Each number is 50 + 15 x the weight over the matrix's rms, rounded and kept within 0 to 99. Layers, rows and columns count from 0.

# layer 7 attention key, 128x128, rms 0.07, rows 67-75, columns 0-127
36 47 53 57 56 57 52 44 58 54 47 44 49 50 48 44 52 49 44 41 49 52 52 49 54 46 41 53 50 59 50 49 56 46 56 50 50 48 43 45 50 48 49 37 56 49 56 44 41 46 49 56 43 48 46 52 48 44 51 41 45 59 48 56 35 59 49 53 48 57 46 45 49 46 53 57 53 53 53 56 57 45 52 54 51 47 50 48 48 47 51 54 49 47 48 53 51 65 51 50 46 42 57 57 48 44 56 38 39 44 48 47 47 51 46 50 49 51 52 52 52 45 42 56 44 46 53 46
54 52 50 42 49 45 46 46 44 62 47 49 40 53 52 59 54 46 50 49 47 51 48 56 43 51 52 54 46 55 49 49 49 57 47 48 46 56 58 46 49 52 41 56 51 52 51 49 53 54 45 57 48 62 41 40 48 49 50 57 49 44 45 54 53 48 50 50 49 53 48 57 50 52 55 46 50 46 39 54 50 40 54 44 43 56 57 50 54 52 39 52 49 47 47 44 52 47 37 47 43 48 50 47 50 52 47 50 48 49 54 45 46 54 49 46 51 44 47 54 44 54 55 52 64 54 41 47
48 47 45 50 39 54 61 56 51 67 56 52 47 52 53 52 41 44 43 46 52 42 65 54 46 43 38 46 50 58 33 52 51 45 50 51 59 56 50 43 50 58 42 49 52 55 54 66 40 52 60 44 66 42 46 48 44 50 55 41 49 52 49 46 50 53 47 45 53 57 49 55 51 55 54 52 46 46 51 52 50 46 48 59 43 50 56 57 49 44 46 51 56 51 47 54 39 53 51 57 47 42 50 43 48 47 51 44 43 48 50 54 48 63 47 49 44 49 59 41 53 52 46 58 51 44 50 52
58 49 56 48 62 54 50 41 39 50 44 53 53 44 54 49 60 44 54 63 51 52 38 49 48 61 49 50 50 54 57 49 54 58 46 43 41 41 58 47 51 48 57 49 38 54 49 45 59 62 50 52 41 52 53 49 58 60 53 62 48 55 46 45 56 41 53 55 65 45 54 47 47 58 46 45 50 59 45 50 41 46 44 44 52 59 41 50 60 53 53 53 51 52 53 53 52 45 51 40 58 56 53 51 54 45 49 59 50 47 51 49 48 52 55 49 54 51 38 55 38 48 62 43 55 57 51 49
39 48 53 59 47 53 51 55 56 56 49 49 42 57 59 59 49 45 49 53 56 46 60 49 52 39 42 47 51 59 41 41 49 44 52 50 57 54 51 48 49 51 39 45 54 51 54 59 42 42 56 41 59 37 49 59 45 45 49 42 59 48 42 53 49 55 55 53 42 44 50 61 51 48 59 54 48 44 57 45 60 49 51 54 48 44 58 53 45 46 49 61 52 59 49 51 44 56 49 50 46 49 50 44 48 44 53 30 42 51 49 55 48 52 51 55 51 46 56 48 53 56 45 64 51 46 42 48
52 48 45 60 40 48 50 53 49 63 47 52 51 53 43 44 50 56 47 42 54 46 63 57 54 49 44 44 53 65 45 44 49 52 45 51 53 48 54 49 49 51 49 48 53 54 49 57 52 45 63 56 67 48 50 41 45 56 50 32 50 45 47 49 42 59 55 57 38 57 50 47 50 49 54 52 47 52 57 49 54 51 49 68 56 42 54 47 45 50 45 58 51 40 43 46 46 53 60 57 40 43 50 44 47 64 51 48 48 46 50 50 43 52 49 43 45 49 37 43 56 54 39 62 49 63 49 50
47 53 53 51 53 52 48 59 53 61 58 45 33 59 49 60 47 45 50 60 49 46 52 48 51 56 56 50 57 51 46 50 43 46 47 50 50 56 56 52 57 49 34 56 50 52 59 54 44 47 52 53 55 51 47 50 45 48 50 42 53 45 50 46 55 56 51 51 46 39 47 60 50 51 49 57 53 46 58 45 56 47 57 52 40 52 54 48 52 46 40 60 48 55 46 45 47 50 41 50 51 38 56 49 43 59 63 46 37 49 56 48 50 49 48 55 49 47 59 55 55 47 41 62 59 44 45 53
53 54 65 42 59 45 55 45 47 46 51 42 56 50 49 58 48 46 48 67 45 55 41 50 39 49 40 52 48 44 52 62 51 56 55 43 45 46 53 56 54 34 60 53 46 51 49 42 57 57 33 37 40 54 47 61 49 56 48 68 43 63 48 41 58 39 48 40 74 40 58 53 45 61 40 43 52 62 40 54 42 47 54 45 45 64 37 57 52 45 54 48 49 54 43 60 50 43 48 46 65 40 41 63 59 45 50 45 58 39 58 42 53 52 60 59 52 49 48 54 40 44 57 39 52 55 54 48
56 43 49 53 53 48 46 44 46 37 49 51 46 54 50 51 49 59 51 45 59 54 55 44 55 40 53 54 45 51 40 44 47 57 54 43 49 41 51 49 52 46 55 44 49 51 44 45 53 56 43 39 49 42 55 66 47 60 48 57 55 55 49 51 43 58 56 41 41 53 48 42 47 47 55 48 43 52 45 57 50 42 49 46 48 55 48 50 51 47 65 60 45 52 47 45 53 46 55 50 41 48 50 56 43 43 50 53 50 51 43 52 56 43 61 51 55 53 50 54 50 55 53 50 48 53 47 39
# layer 7 attention query, 256x128, rms 0.0756, rows 132-140,196-203, columns 0-127
58 56 46 60 49 53 53 54 58 54 54 48 52 63 61 50 57 52 39 56 51 58 53 50 59 50 54 48 49 37 62 55 49 48 55 64 61 58 60 53 55 48 54 39 42 48 64 52 52 45 48 48 50 43 44 47 51 48 49 54 50 50 52 51 52 38 51 53 49 52 42 64 64 47 49 47 49 46 53 49 48 46 51 59 50 53 41 48 50 36 60 50 52 56 46 46 49 66 42 57 58 45 57 57 44 50 45 47 54 47 56 44 42 42 35 46 49 54 64 55 54 51 47 52 44 54 51 58
52 57 50 44 51 51 39 49 49 51 46 57 50 45 41 57 46 53 51 40 46 51 37 46 52 52 54 54 49 60 51 44 53 53 55 42 53 34 37 50 55 42 41 50 53 55 58 43 52 58 40 62 34 56 53 49 37 61 52 50 41 45 50 49 49 50 53 64 52 46 51 55 51 56 40 51 49 50 55 42 50 42 47 48 42 52 54 50 48 55 52 57 40 50 57 50 58 38 52 40 44 53 55 55 49 49 45 48 50 50 54 63 55 58 59 49 54 54 40 61 42 49 53 49 43 57 51 54
53 57 46 41 43 52 51 58 60 43 68 44 46 69 49 49 52 55 53 62 47 62 52 52 52 54 52 48 56 30 57 58 47 36 56 66 60 61 52 43 50 45 47 53 46 48 58 54 49 56 45 41 68 43 46 50 39 43 44 50 52 57 48 56 47 51 47 48 42 62 48 57 58 40 57 30 53 55 48 44 61 52 60 60 43 50 52 42 47 31 45 53 61 49 47 56 40 51 49 53 74 49 49 61 44 63 40 42 58 45 53 50 44 42 40 52 37 56 62 51 60 48 59 52 45 44 43 59
44 55 61 48 44 43 46 56 39 48 40 46 52 50 44 50 42 45 60 30 50 44 52 53 52 56 58 53 45 53 51 59 47 52 46 38 46 52 43 45 53 44 54 43 49 47 39 52 60 47 47 57 43 43 53 43 50 49 62 51 47 38 55 49 64 55 50 46 51 50 51 43 39 45 50 44 52 58 49 58 48 52 36 50 59 60 52 58 55 58 67 46 39 35 50 58 60 44 51 50 44 62 50 58 54 47 59 68 45 57 47 60 56 53 52 56 47 47 28 48 48 41 47 54 57 56 48 42
41 59 56 48 54 47 50 56 47 46 45 54 32 63 61 58 41 44 57 56 36 39 39 46 46 49 48 48 54 48 60 53 45 37 53 35 59 55 51 37 54 50 35 46 47 53 62 56 51 53 29 45 56 43 51 52 46 43 45 55 53 60 52 37 56 48 53 52 47 47 49 39 44 53 60 46 54 48 50 52 49 53 52 39 46 61 50 72 46 41 42 41 48 51 45 50 50 39 41 60 52 40 58 54 47 57 56 48 39 59 50 41 57 54 50 54 51 63 53 47 56 49 56 56 49 46 56 36
46 48 62 51 55 47 45 49 44 49 37 48 51 43 69 57 54 45 61 50 55 51 35 55 41 51 44 47 40 60 46 36 50 60 45 37 53 40 55 50 48 46 49 61 49 51 52 47 44 41 51 57 38 47 58 51 56 56 52 50 54 50 42 46 39 63 55 60 54 51 59 40 39 48 45 51 49 54 46 55 45 63 46 44 58 52 53 54 49 50 44 37 49 40 48 58 63 50 54 48 47 58 52 50 46 52 54 69 52 55 47 55 53 52 54 56 51 47 44 56 45 48 38 52 48 44 50 37
58 51 51 49 56 43 59 55 43 48 59 49 59 43 42 51 41 52 49 34 48 40 48 54 48 59 64 56 52 54 47 52 49 62 48 68 40 49 45 44 55 57 52 52 44 56 48 50 53 49 51 48 42 54 40 37 57 57 46 45 38 46 62 58 53 51 59 47 39 52 43 53 55 53 43 51 52 44 45 42 48 41 39 60 49 43 47 37 49 57 59 48 42 45 42 41 47 48 50 38 53 54 47 44 53 61 40 48 56 45 56 58 42 44 48 50 46 46 35 51 54 41 59 47 49 58 58 61
55 44 52 48 40 52 55 59 62 46 61 48 49 46 45 40 45 59 45 44 49 53 50 55 42 46 55 57 55 43 47 48 56 51 46 66 45 44 43 43 46 46 61 62 42 41 47 45 47 52 53 42 46 47 46 44 47 45 40 45 46 48 61 53 44 47 50 34 47 41 39 64 56 54 45 52 53 48 54 41 46 48 55 63 48 36 41 35 47 64 52 52 55 50 56 50 44 50 54 44 54 48 51 45 56 54 38 44 56 46 52 44 31 42 39 40 56 45 52 45 53 46 55 48 39 44 53 57
43 65 41 48 50 53 45 58 53 51 55 49 42 53 50 42 62 36 52 61 54 50 49 45 53 35 57 51 51 54 54 57 45 43 51 45 54 49 54 50 49 57 30 50 49 52 57 49 45 54 48 55 56 50 58 57 59 48 54 55 49 47 41 50 47 52 52 47 55 29 54 46 57 40 63 57 48 53 44 46 44 59 55 37 48 58 52 46 50 47 38 55 66 46 53 61 50 53 41 54 44 42 54 55 52 63 57 49 48 57 49 53 56 43 53 53 50 42 50 48 46 63 37 61 53 57 50 47
47 32 63 65 52 39 54 38 37 42 68 53 60 29 35 53 51 53 64 59 54 26 42 54 50 53 77 55 49 54 61 54 45 54 43 40 50 45 44 59 43 46 48 54 58 60 37 43 43 43 59 46 52 66 57 54 55 50 56 57 42 35 51 48 54 53 52 44 53 45 41 41 49 50 48 61 55 46 41 52 53 42 27 32 54 38 49 47 46 64 53 48 40 44 62 63 68 41 71 46 41 56 46 33 56 61 52 69 55 54 35 70 66 56 61 54 63 56 36 34 40 58 60 42 53 46 54 51
68 48 56 53 74 32 62 47 53 50 45 30 37 51 50 49 50 44 40 60 62 77 57 47 61 46 69 41 43 55 57 47 45 58 56 44 44 46 41 38 57 47 56 64 56 31 27 52 53 57 49 51 51 51 44 51 58 48 60 40 47 40 48 57 52 64 45 39 51 54 61 35 48 36 55 47 49 41 49 52 50 67 58 39 53 48 36 48 74 66 49 41 62 39 52 48 38 57 55 48 52 38 45 42 58 58 62 50 51 51 43 46 34 59 49 53 35 53 53 24 52 60 52 41 71 51 50 36
35 49 55 51 41 45 49 42 37 59 71 60 61 32 56 78 43 47 40 37 34 19 51 57 54 54 61 63 61 59 49 59 48 44 54 34 42 61 38 79 41 67 46 54 55 57 43 41 43 39 50 37 47 73 62 40 54 51 46 77 48 25 49 58 63 43 49 54 44 37 30 47 59 67 35 78 57 43 55 49 51 42 25 45 60 42 55 53 37 43 57 39 30 58 65 55 74 45 61 66 40 52 61 36 68 70 56 83 51 69 48 65 74 44 54 46 56 55 66 49 53 51 52 58 46 48 49 63
63 58 70 46 58 55 56 43 80 48 47 44 40 53 49 40 37 55 42 69 47 74 52 38 41 44 39 41 52 60 53 33 66 48 62 51 46 44 60 41 51 41 39 34 44 53 57 51 51 61 62 47 48 43 58 55 49 55 34 36 60 46 47 30 35 65 57 47 60 52 67 58 53 51 62 55 39 47 64 48 54 58 87 56 44 50 40 51 57 57 29 49 60 42 39 42 38 57 44 52 54 51 43 45 36 36 58 50 35 32 65 44 39 53 51 44 54 55 55 47 62 49 48 41 42 54 44 48
38 61 35 47 47 46 41 65 64 51 60 45 49 62 70 47 59 63 39 69 60 69 51 31 51 42 45 43 56 45 47 60 44 43 52 54 54 46 60 42 25 50 37 37 47 40 52 49 43 49 59 59 66 46 53 73 36 49 47 40 61 40 45 54 46 74 49 37 62 42 40 44 77 44 57 68 52 43 54 42 50 39 78 44 57 42 45 28 67 42 23 63 67 55 58 66 55 67 54 45 54 57 45 56 62 59 76 52 47 52 32 52 50 55 60 57 47 46 82 48 42 63 41 73 57 34 28 63
45 63 42 54 47 49 58 62 75 59 29 45 45 67 57 35 31 63 59 61 54 61 78 58 52 28 41 42 56 60 64 46 53 40 69 48 59 63 69 46 61 51 25 06 65 45 53 68 58 62 44 38 54 43 54 54 45 61 46 43 61 39 49 42 51 56 58 54 49 68 65 62 40 56 64 53 49 65 67 39 57 62 85 71 50 68 46 48 57 46 26 49 56 50 33 52 37 43 55 52 60 59 45 71 40 30 54 32 29 34 39 48 32 47 54 56 48 50 54 24 70 41 32 58 49 59 38 52
65 57 59 38 47 38 53 29 46 33 30 41 43 36 47 48 37 46 47 39 45 52 44 57 47 56 44 51 41 44 50 55 55 51 42 49 55 52 42 43 55 43 61 88 44 61 46 41 55 58 44 55 42 48 46 33 55 45 62 53 32 46 61 44 61 37 34 46 44 67 58 56 28 49 32 37 41 41 43 68 51 53 53 53 44 51 36 69 68 41 60 42 33 45 54 44 57 48 42 54 71 53 50 46 44 32 56 60 52 46 68 51 44 56 36 48 46 54 43 46 49 33 61 33 44 53 55 52
43 31 55 46 51 52 63 33 47 56 58 51 62 42 23 65 51 44 38 34 57 47 28 49 42 73 32 58 46 40 26 49 38 46 42 42 48 38 45 69 45 73 49 66 49 71 46 48 50 40 55 48 59 52 46 27 60 54 50 44 49 56 54 51 55 39 53 65 44 72 49 43 52 49 45 35 57 48 25 43 45 51 25 53 55 63 59 46 47 51 66 41 50 39 57 43 52 51 41 52 40 28 36 38 50 53 42 40 44 45 58 42 58 54 32 43 64 54 51 36 48 38 55 47 38 62 54 61